Part of a small language model's weights.
Size: 8 layers, width 224, 10 heads of 32 (1 for keys and values), MLP 448 GELU, vocabulary 2048, 3.34M parameters.
Architecture: no position embeddings, biases on query, key and value, tied embeddings.
Each number is 500 + 40 x the weight over its row's rms, rounded and kept within 0 to 999. Layers, rows and columns count from 0. Numbers have three digits each. The size before them is the row's rms in percent of the matrix's.

# layer 2 attention query, 320x224, rms 0.0446, rows 0-243, columns 0-55
085:536537417445495450563463439538575519571521509525511554514547499530514547545598536506548527476448502431411405527482510507539484463502457459468514442500500492554477522459
083:467522530447487474507561453492467470533490518535529475535449479531474510443506500522541511477522479516511431532518505533424547466519539505457519496492426497405512554459
094:507532590456542514526528558509523461501507467555507443487526541466516463510607492499453472490535510435554481586471512536495490538519499424530468493494443520527520467471
084:460501492505582515496477439508481534512506408486478581449478497496495541430565410479528582513503426458506473555437550539494516444542532553471524516494470562528546513470
090:561476529482511509480485515406465570443527499473465471450527538581446551493425540493499469519472415514561488447485482511455493528491556503547558415544534483455507506456
083:423553494529557512538452540501440488516531457512488483548397494502432477490461438478581511482564539522544478483457481523450553504437567555514472490472517472561572511523
079:536487468471482460508477454504502573514491498581411462544584552569495504470413492447587488479503547550498512483512476475537542489482489502447450546425468582494475590537
090:499550490459581477547474536495499509484585555497532496496469524473542495515564481509438500472532485475446561586522498470446467526441478547498458476479472535457501520501
086:449411478507424411460483533535410483477453473550498477514512505530453476472480466611510477491539435464494439507466540511498543477483494521493507532512451495458501511578
078:563479544509489487450491492513492538534543495527519495526498518461513504525465485504480535517487584547503525481450459565492487484499489497421434590511536492455493478510
088:497483494528500574491535522569476435492484512479484511576593491424514557487430434498485450467509453465483495433510416532552459551497462451520520568431497527418500518490
081:488545535528449469524468511440523519429551510506515448532473493509512481528455562489485450418493512444490464452477504472545493445481534433469462464511507553497493446555
092:542479497534529536467595468399532487466471512482453556508554515492499493460455511439573583516492475510477598433541445475449564543489451463562489498427468507482505535482
092:436495543469533466534364495514498547468485523509476467497500504490499541545612465482504421475515532530560497457489549476449488555513446502495514537557463474572469532497
090:573488424512477464447494547504520474442547481553517531534469431593508513483549564527461506446500534542502540481486523537558482554417509504478491545522560476385498461545
083:465563503570485480521552514455490524429527435517526449456484514482541471499486482502462541550449503510571476544468496595476492551467556451458476539476545498536496443490
090:495475502516529504510532473548555515521502490522498515468544481571480498538546470494522431546493497529513462497532613407392535439480503598449452561506515478491587472542
088:510559468454505559453482508425555509407441521419491514479465544492496448527412509472481467510489428531476448428473480509522511535463523485499546438483530436537508544495
086:456519501487476510496533534452513513484481523463476549528526507451476436487494503432525597545504496556610494445557502488551428520484410426498475522499543534475539519519
085:538475503449509573524467457457514527478464491501477559438493527482479481500523532495445559535450475503529483429526452497461482460455522460524508501516530493473519533526
088:509510474469496487550515519484586491521494480474521490431549465519490470540575495580596490480434480487403510421569396477568540522479522529437537517543473532449556481459
091:556507485538524526493483426440428456511504519549511474524486517473492484522486568511549463543485461457481482506511478482530448542565498521581560530497489545516522479542
087:469502470490609546533577491504537549551489505471496463466514471508479441414460424532515455505453509570511573502529534515487570578597420448524526479565424531564479539491
083:538542387461533486505522437494577457520555507443412552477482475524477529466517467419557521462505496410533493505554473518459505514486531485511535520567590536510518458425
082:440413583537475488566540559508497464549515470473471461465500499472485464490503490508488548479566560504441474577507473435480574498456501496487465518496467513432488506516
090:499435443446527479527465514512505505568496485513416484526493518563480486383539464486541511471499521521483511443471514499434507515471434538503563532474602461525541524535
088:500564436505568519457526512554556477512490449430477487461555596479522491515540467444502520529581452515462428483423609514443491448431427454544487507463537487438551513484
086:542453544493487506497539601529489517515480512522441591489530517442504503469536545495503422513437450482502503523468528543504498548457537517515526547513498500530489509551
086:540484489493491483453413561534539495499453529495492508495467502421441581443475544511481405540469442490453539491494581451535483493461494522495507483505517466530496474474
086:427443514484574468509439537547531450456523475456413506462491460568485508501538538540506503458506436487466564550485567483517520546533404472538533430523538548488557517553
090:465376457504505510508540482438541541515478518526539532456474549486439505517530526466422528499496535477518510494545478568559502567433461603524558506487476506475493414517
090:437516423456450515535462469545544492484428509480526479529497581476501489475568494528509475456448478499461510541508489511487522589549565538542531485513539479546568454513
086:541490456538526442554526515432525473566504594487566396467506511498522448555573538545519505474528468466494420430482445448497498502454490541544459511468498534448515458476
103:499460491522503454501574527423499563486456466521508499528410548469470466586590479519502438485569480535476469497463503515422467548467539484459518454542452524564466498501
102:517451473546519533510500538518531510562531452607438534538525532497506523460543485498477481502495554471455522499548503529541531506480443531567454514405568545456504554581
097:444462456501517454532556537450499529493482474534439550461497522505506515510571492445570488439537464427499447547536491461475551525538513486514561423500439573505527490477
092:495510553494514439465425515455449441472526513512502476489544557451500509605482571438487423511511553481572523469527446489502526525408497510536528517492473491462520467506
093:498510486541502465517481522478501451426499506527444480397460561481544500508546492562535475503478468514573449447538520492486558483464493483479517455476497549478482592480
095:473502466489447478458482514519545491477487483470446551506491543483500478472464534463587524457507504472477441526500440500536566500567553505504535431524500484442430510511
096:457474513465414588498545530466491441512547524484551484544509446536506541517473500506429441587490477480507502520520576549522441519543522495510484492529506525490548439524
097:541503516496436508473490543534491440522500453474511530485492443441511439493492448593466488513516406531486500542507504502498465494568518480475483497430589486575439490524
102:539441561440507517461477495389457499477555481476544516497536478467436486516481522472485566571495451540563509467530462493583510491481513495455464515467482478456528480497
107:441464573494521477499457534544539475515522474511457620510513464471498468512470468497479436498590531492525527486481449536488418545458484513501507529537496442489504534588
090:459413490590507503495512571450450469498527496484451514530502499572565515445517496408472488439502512502517532466550464558491621417507516444536540467491501524496531528507
097:574528488525455457489497455554478547407587499537503532542505538540529559514545475547504517489486530507524517467478526531448469570512487572434552593535461488508453498478
104:416447552511539510510510494527562387472438473491520550405458564483502545431537532512583554473509530420504442523476503473440550505510475486503558508500484505483474495516
088:540507521501541481493530490414511502367514544463589499506429499432567514493505479495423447595513532522482505497510601513489430456485410480543420523454458543520475516504
102:489597504444501490511488486504471466473494496512556495486549478510519489482525519519473509542465480524411523546480463514583460410504519456513477494520536502461524450545
095:501417477540508536546507445477480523501554546542451543540544476573504450556548514495487509516491504510498474520478520490529453479510550481460526461532528441565563498483
099:387506495480501540517482497506514533368494485447568454548456547482578493559400549538425490553512532468523481460504545459490523501510541477481537447519429491483572449510
097:509401524517507516482488496524564532468444492560492470482532568482491535489453468517555437521506559497486510476531535513540496563528461485523507471583481548540504560499
081:522521527508506569515463498515460532457550490507459464601524522549521527536515431493543465519482500550414467484500511499544598434487482505438468511481497541430474477507
083:555564531505491398483517513546481503475461461453519435571532534439545467551472533510447442491469569453431479451490451478531510474487576487480547490557520522484578434503
094:580526433510480502481541431517566479537552471550483580449490383526497501549560474522491512507380469500439455581527481514467506434512559513466500494431584515508443567518
104:545615509489418528505478453514514506562492494481487413446489492570458428414489448509518498505439519497520458516481448557513485458551515431440502475548594553500472515496
096:523591483499536491464539510488493405458498469528472568502502505531466542501575479476493487456498494467522472502527544511491430440539472469465489501469398540496466539484
108:405483484559503521525506522514521530445518543515464473450505547505530483461463441519425525517433513456504502522526480491518553527603513457497552519508451582480547529481
093:497465516522440487595502512497485461498498554532508429515537476494460462485494477565471468500457434452495478480442591508422460495483519486478550489527500486554580502470
103:519508476486475490501496508402441554503413543470519475428514530501503467477472571590486552474500486478480500529517439484539526570524535482481538464493491441497472449468
096:497374555490490581475453549552517483496461442420486428437488553455469606520461494534523489496500448550539494492527485535548472551485516479472432520557473573420537517519
095:504453487531445492504498575511456528408531561479543451550485514547538534586399567572493463528470498532528508525471565481564537510524476486495438521492463496457550480476
095:549504448480489510496511510458467532503540534516543429441539434524519466538503538462460532466528475456480560424574511487413507485470456511543491509466518544502508595483
095:443534554492447550551527483516506499466522536525472502488484553454514473523479484448459517572499383495585478522493601506473502529528552493559456584446417522475496557485
093:521535520508480538522454460424480463453482474446516437518485578441510460465460495513426538483539481532449464494454421506535447513475490499529485469504508481461548522432
084:500445594546575444515540482577503530493545550536440445569504455536544449473440492463457461572502505499577496501450496510451465512482540494553524478550529523486547478497
097:583504503513486467550400492489458519449475502447525447495477476559491474516504520477499486514461505477505523514494517502506428405513522470513465521498444521524492498519
091:443546483428413456509494540484449429571472511469564514492578492487542517462484497535506448535458492493545500538478518468506538529547546496576502516513508519449479511421
100:517529501536500470472469482483513465489527530501548451453539524558557502483501463531516469511456436467478520511452506534539440499572469385504516469503432502452609499478
093:425493473543557478476482541506530437527463546509487560505486555394490524453569541496465489547467492544548545516491439537509475532538514411484440506455550447495508570507
092:534415591530491531464519493519484449399476529515564509477466448388545496497445481552475530490535448472461489475534510483568524560559492491509517512512445503462485551489
103:533532541543527467461500522481440469456437470470527530566504515499511592461423501529489587507495503460498478520511529509551511530553506474550517517518503455540459445508
105:465519505501423495519518500511546466511511523480530511506451470519484539530486463544502482549568516448429495500528496514582427410529528430441544529448480488474521525454
101:531558511506504562528450553454512540517530520475531533527477528466550480522424481522519463460592481498450575526463504531540553452492522373530504528528451490473506505485
112:509474532521498566408470574578495527507456419592525454519534525504571526476541493539457530553462497536526555493432463494512544474515503541543428490484568445442438573491
097:536493509520415439492518549532472547534510573535442582491523492496480477510532501491489443500476492551503502560431495544465528445512499475510543477495498455496532544411
097:474501472571474538490504471461448461525490446471531506490380490413491565411530493522495622480508445516546509503583495515521465584502469538476415518547434550465473456557
093:490464595529483488463530477531535554485535545521506575495477508393435566515480452528453486483593481496477543439584511528472526561490536548463450561517457547465485524527
109:464495473488485456486515476426457463508524528505543535575467456478463499506491511454499479494522438445493516544553527509495544485460525420506521428459496542488516468488
098:513529465572492410490524454540426580481484524538481468534460497516548524486508516508499467523476497471412521463453495529560531429526519532532614463434458457587524545474
100:535504429498502579505507525516537517577540511555481495450554436506500521476512541517535390522485518510608500478491539456473531515476566504483459494452504468519516499541
094:467488477501505487573533481485509455497534487410463539410480455458513480534520423448524503516576440431442512527456493521490543466539583530457447501568507515555557511489
102:529466480525523558474478516608448446460489459533545453527450564449509513481515435553440477487510594514462518498494494486482568584527500520517506477502468509517460513460
103:471464441543555534483494491556559581570485484496504535481394515562579500469514481507536478475489549507520483514506575436524484489449471479571419557471596533472444517517
084:502567474473473559472468519548416528483483508492487462566473496494484408464531551526436518484473528528505526484514534521571479450513464479506407526506457473564530465546
083:503457531520551468472451389470453466508547495533558557493494457548479502577495459463479419529565499446567458557469501468499527463513469521401521499522457547494548527532
091:514518492419463506470474498468498508477545536416454483501485505516456473531524476474469550470554502524510480543546557501471529504496563506459570479524470578525523474485
099:515502506451491446515485436501564521538534512526536594428523512539566479505491506498520435450534531448512432523568510518504495500533470512520516493486561457565459513461
109:490426457532517497519495487487463505477536530536447436493496532564467458561430455427450484522498445468453457520478519547485503452514499528465563468492456478531530484557
093:508478422507482444531407492521513511507545523535535532525503466531556495548521498520461447457500512433449415505533470503552500491467528434479557486569476495475559502427
093:411541465480540462518474425499471474532462510507492480439464472589486414473549466443521492545590436507510521448446426561530462498494529459467501467531531504467524454523
102:482433538502444520490454536538547508463472514521465523426500558524582440492579476437522463509457516510498564476528478467447525522496574490461570450469494446539545528499
092:539456539501628543536515574508587517580475541471499532439462528579475538425589487565492517508539504505543467512568514489530481489461517434519412529468569480416520490479
101:513479505562402482445524499500460468442537529499467483517486513484582517502420509504495542456517504476518458426541457588486489483442528473487489534505511532446470509506
085:492571538473491436529528432465530497484572536424554504497445454473503430528536499468557488506518398495537509483565525479583442461452538534518529476464489510531491459471
106:457519540520478495534436554547528504421513484445471456480443567500537473571506554456525522505601502507437521467469476524512505445476521448465542435475475464523540528534
095:458522551512510470563563449521457488468488528498505536523538459484466479519515468436495379553494515450514455506508471484466445456513539485532516459465412523511560529468
105:501488521531499491508498460443507508560514502530458455436503510500421466543470439529537501555529433482504510477533519428486501502545541599456520441492434520558495475481
116:489608422504522521495574506503435522579515499559456519517438506520497494531531490434522486528466469499475618528421438542493477502482532482488522494562530459416445535495
106:530531520505517478522450473518502485505551458533477516488494506505506431489538492511507519554468567438505546492576475532497469447447494551484466509476562475576576503459
107:435460503554456472513574502475520470516538542585518507462483568546480540515501461485496523453520491474455493458470490534514466482520552495465450552502503517406573515453
120:467502494485498550476489552513518426447485560528450566483526541534509600452564487559552494496528461479523506580577535495518512504577488492510427536468567526501529493442
101:531543514468439489480501510529516470493447525507485569552485511431537515492507499477529520507491434496517551543530509523518540537547431507571517492473473429509466473497
104:464509407460350484471518493464499535462453534424503458571499471418505477516517536502497543547549419546468457505387542556564446563546493479489501542507477459465436488493
101:466489552500496493490480477450525390465504564571479556472511504550505484537464575502495472524495526402540544561538506505498484447508521474499477434484455530510507538465
118:491539513499537437465489462508533483486488464519488616512407511475511518523497533492456521510466524525591526436530496481498517517512521493524508484464432486502564555460
116:558542485487476511429514539543489482469456477495474559566478472523497555522545505557486491493517523513467531522493498508603493586501497514537464529483556408469463438534
107:521518567444501502464504415531537502518521512562477475456554527501480486567502510552522482533496551502454525514559485561482388487521518490516474480473507469516543533435
106:543498495487463528518477542472481543473448488460531537517494539447518505444508561483452569471552487511483477489444494497521431536478447476480476523470477529506448423518
095:524523493539463436463514464535485556457468491483533512513441523499514487510508417433512522538540455537536518473455561521492532539518483575465541502544473439478437516483
096:552486563454520495501465466464477516417554483524499458571485478506514476536445531542520520515503490431518487476510519573517455469451519461473491506460531563522566578548
117:499545524491516568502548543557501424435515489488479566516467482522498587454509536493552489539503467522472569505505488471515482512546537500526467507430458496497544502497
102:480495484505516537464498579493482484580509498536417476414502506533484508490561513510492434407521547516477554542591474538509498480516510483513513499527549433473462530486
092:441617550474507512519451539460504518570562484448512487467586436483490473575495515469473485485488514525545557518533497540490466498494493437511435498520480517537515541478
106:480495477459468501502528542521468463472476493503464514544502522537535587481541608475506545507537475456504505569467498505503417545574486461549464532436479485468475497537
114:534491498505553511493457492486482535472439470457459479456415533489595495521534503475438466525590514549491524532480500521570445556520433510519483555453504484480489483545
105:516488505468498568498402586553483420482524466555476518498543520467559498449539499530533469446526471492508555580523568533456483502575482555461462494458472518553532509554
107:475550474531511495551503478508500478495522502505527442549485522482435489467404397438504497488452465481447431457531520496436529501524496563492547417531426532505510545488
101:438493509466479555577507506484482481510558521522509544539460471577515483485512495505527484576520448507464485555530519450497427497490510469442474542521463602542563453505
111:499484507577496505488549478499534471499528521465514453437505459563480451526458472486537520490446565491429475413584513485477485523478509529455537435559452492530557583450
119:534557581482568495476460466537519500553525516548513426505519434504451447523502461520495484471466535475447518520561496482382499487497526505555533499569503475493500540459
108:558499490504526487595522492513484500439487564503499498540544568486520575435537524488443487455458456486496444505445515475512421463497487430534463452371485556503561482540
105:504544521537473522554474471468467439436497565527500406567517525547465439488507486539458475495512496467472482453500483480476513497529484500480489446523459518502533489447
122:433536515497510504538540474457494494468464433531431525516478484558469520503493519513483477569510516491549534451527441421512564483543537462462541469443404482514471531526
111:516509501426517505535436479484458487407500456486441529521486465498494561538492614454463562459511489454497475464497493541536520482498532432507487445421493469476522515539
092:514517432470509503495483503561562537435434522554453498494526465437482549455465513441450525445463533487518450468452543493502556488471494560461512520489422515547456480516
108:537516570456503507539504502462509445553530502500594531521473492423506500466452488510447464605512474524562525563417474513482469506512459446496518450457437504452510524482
108:439496461479481566502507466552581416468491545549472595514495547564564588508513514502535492493501523489493507490523544460525488507551474434531503441457441482484542517443
109:453514547510520504475502448496532460506522503520476473494548503513474486547434473522524534517453539445581534478597492547433534462487538509505470430536477529532551591455
099:534490470549522540514525500583550531524506474483500532523492529489489448558462505519526543504455556460559492452414488472404586483488518442562443470518454504544555531414
105:534481570466504533407481521551531518484432462523484452502459434477558456505465494435489553476485508470508566491501538463455556475451472537474476510516489491484507486456
096:493435537547470453492478545515477410521444481542458523493525533434463551496464527487556478560514469495488485556462458535498501522477492465440498558519494529457455500564
095:441448531473429508464460528537462499480466428484555557508473516456534478521437472530478475523515516514594480475506493463495494427494527503525537522536473449467521539508
107:558516514490447526470467502540510510492531531529500527558494582470528488540540552588549437505434493493497429492504512432479527460597470540511525472488487499468476509434
099:481531522449502550541553495495473532602520526461477516512504493531522514507501460444568501443522474525505468478480489493515543539451519499481440439526472509447490473465
108:498463480478507541538504462481460433515488498548477422459564531451525474479527517503420529500561468551527457555517534489540444538509540521502531460486506425429477428519
102:434474559487519458537529453491488486438553576488575500475484450501521450557428460468506435561481410482462501495555447452493431465506440535459427534485432555509558530503
102:530473544496514473457483453473428484485453497461572484489503458434457525489467494466543462535475433526451521544497544431575534422481448536401494540521505487471464434498
119:504542440446482502473509492528506495597463467500516497491535488495582562512500542557436554453493573524513472494508510527582533509512558486493478523462630477408460499518
114:470511514511478469522465440504571503497487511571509486461504527480463470536496502553428487524622491564438429480458411496494487517454586602506507508521502453464521537515
110:483518500562551465516506538507484466521548527472474586527547542467535522490506481439508479536489502460570491438456502560519501452490518466492513484478485512485511503532
100:534511544498506553472487489491529526515450498475493567481458507434542564492487474535559550473554471485539508443526533429463485505526514584530529508429431512523511572482
098:457506507430494501496514520502539473486510407549552465522440493484520511457537454468499405556500490493541572490580586451510502503510549496547500501509464488563493530528
094:549550484510521522453527450552463604559495592446509512518448506510557478526559511502494499484412443577481545500504522486597515406559501454470447500477460500478518525482
107:559511436476423541479524509511563465515426480460606499461499484487477468477473503483544530447476506447471519527484526496504477497459430474543515548430565485477513445496
098:489463508479378491551551477473498505435516477492581476518477517434508448521482515502475517517549456518463428468498475488460540466532533525397494499577456460471533499490
110:580589478513556534416486477536468521504511533483468488542508409555534478516505495423492518437449516488496537500496512491532554478515454507504552499522530450440505522506
114:517488484512515424440511537546489431495475463512421502443451515556508502440481513542466546481442555516481528509488560551530494514469485470533495610508567524514448470508
086:502516518543471472532521447462510475541550546502536526485487491473499464550531494472560521488488447557451460498453459515440496474435540442511459486484480545546509533549
110:459538495462481506514537508481483516475525516435531502494517555474513490536466551431534513524499503446524472478503458515414511487518545526488502422526468477533545546466
121:501506520522505503552515491476460575445519472483547503545439434492502488540512467477511517515518457418499508540527512516439491526542467458539461424494409551516532512466
102:445456495515431511611518560430474523470548472494550534510544473432513517484496503538485452469577563430530390526524522496515514504433473499478498483477440488560548528499
112:449549536443445572448482476459527488513501498579564506496426499565554513478483551513458510479461574507482461528495471525494522521497479546480459507519512501528494480477
103:453534490463478441507507453457480511555540517445535507522576528455479491521494499530454490525560522459581486554520442489409485526457568496491439560487464471489559478524
105:474523479509444524519512466470484544476539525516556480531553510441478461568434503471507488488486463403499459476519502519429533428514533470452497388555469515493555514476
109:566516493580434478528493497511429527454536494450543432530521434483459452542424512410537554491510518434504520495485499469510539470479459500533528482516494508482494452460
103:547442477427477570504506423618505442492566508499468431542508475445489514475503501490490480520439477547493575503476504532563486505545460486529481554389523457420479567537
102:492517441505589488565514430540490511531552538531481457470543550551576580450550511541536463542469566490481506473540499473570512473560524515515507482463476498521508552449
095:459544520543484470500498474523485458426530472418546550497535497508464520468545465518491567463557539500469441489520535576502540535519541497472484445505474558540545534438
099:520513501445433472510510432468520494537568534471533540487510433588555473514530492558482543503472506438474482478554491467534509455483516570468523538523488529450550543476
094:427486521556453493602517474437515497397517528459536489487489515536483448510474469474521532572539503486467529442545455460462446463578518487431468470519411594542531519493
113:593501484528466532549491505444462515555600507506507506483508489604487466480514449483565493479403548438435446480508564419462489435530496457467421494472499533581576532455
102:461530496511521529505446556541547418469495515543526525544543524457484466546537460521540437565547495485417534508511391471500526532513487523507548446490463458508505519460
101:462503539474520500501476522456534497539501518485499494450505551465499441570462498458487460530512461536539488593541502522480538501493613541428551459485414491520479472573
112:531485573455467536451472512448494464427526494527439522506518533476501512521541469521540538515541504468492503461503531499515454466526455506459485470515413557611570497500
126:498438568486471457481456469533558473477528450520482471433420506477523502510521500500550537503512547513505493553462506538401486535513539483563539497542486502583475479474
104:448581499449512430524473497463473488456520480485440470564478546479583489464496572472476518532577488535507515595456558501538500491456534564562462530493484546471456511532
125:479542503461496425526534470497475537502427519445503440551551518522502506466509544521470496464578474527477490495448472525565488563518471549461503542498562414397401476518
094:490464518458485561470462534539524507420523515550517509496402485455552529473537474513455489555501505519481419531481490546492484501527589484467500506570468529599519522442
129:480512468517491438441477562509498393519547480574478544460436510482492456509526492486510508537560426529492527517493440501550536459400519475525482508554511501531526419493
130:470515538466496497489461519478520492434421424465549443523466499411512541472469548453444507496564450558519499504465439544542458583489513484522535560504509423465404452590
128:503514522465486514534515517499509452489469471479564470586498478401507525475496431478514462434524521490474464493496514534621530546512536533448541597450509448514403519564
104:493515577545434545524462445413431549528527554502479513488514484575502526500570548558458555545479427474537500504492522524424442469529475457474470490543556477525503454545
100:501528454557488436489443478513509520495474542492516493537522545421574595502488556531553509501535473541442488489486447496537548574524411470526519575543495510503428458449
092:494464548490522480531488477454462462534496537528493418487528544461477498517551533471471488529453470490614471529616506435396504502511547567490470424489475509498563600407
110:511492537435427513448468515454527466543476469512546462523439533569480471494525566497520586506501480573504454467439517514502540501449457525487496535529493509456540435446
111:531517493529462476485454479525550479450575421495445512427453517489503476411550466505562504525434638489512493496498477499496463478491498444496448565511553521552571535510
112:533501494463546456452498475487520461459429536525573537502485520477574516435540498463501456512426478479541490611507569539477497474523558475530488536372508499569426462512
095:431453505493523554415514513512529499497474425521506502539485575508522514549473520490473543570556550582525471453497497507523565517457485496529497489509488490487490497519
100:481449533495544554503520497497519505425489488456501492522518469437539472518477513500435550544540467526599530547512543501513488529496507444569498489450476527433449497563
097:493509481436524535480468526474535509477479484488532520455407499536557534461486534464518548556523502584486481527511587499465476498521520455501495554434502485496498430581
093:536552466523462523458490479478471505568496455557524546473496511529462478421494482515570512468430539464489554466506512439483513437509496530467502452518504556557557511409
105:448553540479461528506477468532494512455457584521448529431556529567585494554506565556471489548519453473514514478527497462471402471562523549528527494386511497510520465550
114:564539422513516510537555445494490472577558489517443535493511505561537446501491434503479483449510496517497526451538494473504512482498448507477525466554504493556473473431
122:523484476499515448526468467523472467496496494524489571561551503436493466496493497409573467486404503444477487482423500500499582547510513459445507505436461510464517595521
112:479550462516458466527507528558536523497526531505392496447461508536545405522547442474488558522484522475472482469461456548463535436455505512498545523521529474450585494460
112:495467536502523467423454467483564473532486537557454554458503540555462491522498498558503515497465535496472536479515496495473449500476496461548517397524561544585555513491
126:401500474477468535522532507480531528457551496485493580512502513483499420442451531469519457544532455486483549523464473500446556457497529500484513466489507607478555535470
116:508414535437499516515474583474515554468451420461468477441436476437493499459559506458485485488503476535599542541546533486494450525540532554488505484449465484543496502571
123:518506553533439443447490569485550544491446439500541458491459481458498541496511546532483468459570479572487508515542506535548506593529469485536495556579557489438436505491
128:428549393554458491520492472560487513520564545558511541442519489519525456518485489514491476452485501501513478503547579407435589476505499504565540428506525588517548573427
107:441534500460529499481495518486502464519491489633525574508510532515446533515543493537447509570568494518501526502455507539524441487487480467522455499518536571552504481486
107:492475464502454453553510504478455570516538513550588513518526529504554482456500490468538487473464545408495434560452515475469555451530537535440483486416468543515527533450
131:487493425539550457503462452538546491536557490554455534464514461598488469456525431515512566490418582459486467481517544465486509450423481520512456450508533514541545511478
142:433499556524427534467552535460505454477523508489543494524467594459510526525509492433535480513546411557569447593524462501490482498449535533525573527509448499533502514483
102:494498528477442529459521511467531528448531499528475497472467544492549467563477520490533483524506610553484559616542491467474509490495467445540537544482453522563495463477
132:523468429495537487511454478488559477511518561577461523474488517554503447427593513450502474493505525487460493553475479440526523432460543596512514542493532538556589477479
119:534493553465521508491522543525525512565554512544426513496523453530495417494509508486459458520450525457507525482484467521533505453499541527450521430497533482494574556465
101:425509530571534489530441567522534516444542510501461499574491492456492539543551482493449459491537487456523470432520471471460459523453504465458522458548502462476515581511
104:506525514544535511427511507495441518546435487476452501496568454472491572484509533537501547487558517575529445459518545530455480543528468569520460513514521450455420499514
099:569484487473499465507516444538554459458541526452490529490429492522533516456560468478497430523516509506475493553553482513533476457563508534551509536454442510523541495553
127:504431538495435565471509532423533477462520507465555524560495507375461541472542483476465513529613438501495482518506391496550524462550515462512484501512495510522527487467
105:524547529558481499395519496492508508554485478584484506518540558423466527501432555490509501462502413556505476532446471548517520566465566444464473518548503499525434483494
101:506476565478477536515530511522619559506505475528425436502488540497525499447505490515529500516475522573424539505449433554512472515527513473552507528468483511444493452491
094:465472469464496444467441537479475437493515517547531496498597492472498559509465532561507547446563455435536421432520578489488579493458500473461453488472565473520484442533
102:500507564508537496455527530495493474487523528490463465540538516473540483554524505434500477485505440497482433479396428493511491518457451521524526515544444493517498457494
129:531459513474528553493510490535373528519560471484473548557516441516479549489454444502492518561520543487429524464470534434460522464485445524484486516533465522448495497494
104:538527516443481428465468536479514525492456533474477440490534477530523500533443493508472487538599423471542490493463456466526538501485512431445487510536553436466491489594
103:525490479526518488476393488584543484514505487600477502495515422488501436454516511479471512467450560447463499548529524580528549567460489480485543406453503490514498544453
106:463513450506524471555540464550528507460551518565483520534475537566538541477552399494495441542418572528522466549566449448536500437513504558505529471463459521497524500459
117:540560491431466499461499551474460558508458485454552449529537508442492439525416544478489482489551409487516477512458468553444540523523552472469506489529543440489505448536
109:475503502505495544428536483468480519500456436414480513570486553400485524529459525504547542485485451598526464543457480625535505526449480507500481508499494523461424496440
083:557535520463529442471488480502480529444511550552495537420414483488487540507555422440542493481469473513535521455603515559575532499492523547444501502488493482451474511501
107:445467412542518455545497468516553468515545539516488508477523458559455423480541437512499504480437520415432469484518484413487471396473527520482523466520519495508576532437
113:532520516494493514530497508425427546497516565483554535560532466478458538463509521504465506538567436465519510462510521530463546494547501442535453513415544485466532460527
107:521512508482468514542553449476472481549440511425475556450516524546411494443503478527493474486487508511435552452464496494590469537606481422447455470513507546437491495545
113:486498487538517458524473492521619475493516518559450513501453493517517431461559452511516476411472544521581533496518500493488474460429496508567536469496496522598538527462
104:482498490478538484559474459440457523530423508421497475505519492521445485492489451492482508501562507569468446448518403465500457428528451541444455544484464526416468461532
111:534496414487520460590514435535521493501551540513532452511530438534441475497543466468445439546476493414530520442490477476493530434476517540523509469473508490492560536503
114:474530512464487548507502495447448547500489451404458572515404549470546471452464510491563486545474477552464487536467479474497474536543497439534525592475422517434491449545
106:475483475510490506547503502501501576488589465515455510484451499462514516556418518432536485520450521520458494504569507489488476490477568534470498551534453560540447548464
103:452558543472518447545530417522463472488522577549543525543515416515525600482532538487479464471494452425560486526449491470520523487499455468543444512493510496507499530549
102:489511465466491418583462480544489529478467532462538439477517491498510568568543460473516459477474503451498515460518548438430489555522480478527538420449479487433491483530
113:519469556461460497511469532454462474480517524490558532570511534439437465512500466505449469560539469454554477505512433560521524460554499471472470477499492479498538541519
098:519492388459499456562535478534539549484520534475473527524452481599536466492536459532523436524396639473449513506553514461486486496527509526502537498456468487488523513527
097:481492438524552492584552462494497514432502561457526465503504510443477538530508498497513480548528431451504478453568582454489480467571523556481508480468482525474505520493
089:623511523484485530441402547490567530493470523537467508524452490563515476495432485505515532544524587517469537438499495567487487472454525463517523488548546514521459498541
094:571468547501428546542540505471538543486537477465442462530520509517572528542466484486552560558641464425521499490515482508495501428542482562506535508519454522476583466519
094:597470539472538472472451498474464478464459477475458546441440483508401553502438461516527548520499517514387534437485499596462523481488503608484495441523520496565470506517
097:542466491620550461569497478501457530523593511468539462500448467547512472521574435478526465515413452451438493523505506437514466517484490546518539485518431524452564585533
103:430501412491518497550522479505469494448510562495539447515539508459444554513543509466453476495510445455535494498480532499459456476476505497463519474481485514510532590462
102:490522461459552454404478523567481497529460505527455497518585516554522465500555476501462490435455548530476485519504471489545554555464457492521503491496582457444393433455
091:489515485468551484593499479490493510498529569522499507470482527475562529556537497505468518485556461492565459514588495471460501423515499553534501385453444547516540517462
098:511469476544438469523465587499459431498516475583442569531553513535480494472567453496507495478508520473501446537491508448526557474529449467471578467537480500558548522542
079:469491438521566473528455506533483533537560523449469439570523514471500482557563446535524502497381497529494480518405519501515518464413510469526484506455545454426508505506
100:557464506504553495500430441468459488528506503496480502413482513563499496445476431471556589463480519507442506459567530607463492506491487495457520518514499515486515498486
097:586524467493465589455446513572526507530555458540519464532523497505541446524442460515469513465446556498488463516470515469545562499494513492547491516505519455538470417490
107:540489493534524504464424471445504505519464537496432561508513520549454376434504447461510513484506564549454535534494446534552461532475511464475500488557545479547422450478
092:493482511545479488418488518518483483552527525529491543502473523548525513499490444461564495493473582484488505552456496496448542449427475586487529469472403552520487437517
108:486501438489512533561542525511419529498589563498478452488500470479470497545496486484502491525453477500519483488502535455492477427514543476484481544487405515485608557561
092:461619466450486423509441482474547462542514482518521514490512496473487442476601507498423476468508494510547513526550571514491423550472471472542538411458519490527470445454
085:535450462459498529576448459514466530462505525568500435501504556468474497551446512548556547499450501454525548419532538511492511463492464570549510488460503512507472550468
088:507481450532508440480541497503480491468522472511520458556528451479551510443499587459474468506439451428610519560400496484527465495448474404570462527494526501502550524569
089:515432498503502424428489546447531479527492457514473523477497498541499498466515526477494565486462508508474539508413474569551521490446503456547514563600541452479470522554
098:469495422508482499574554424498487512466548554503493453537512495436526512546528539507515478530505456441549431553497555426496473448531487544534467493419462529454612567482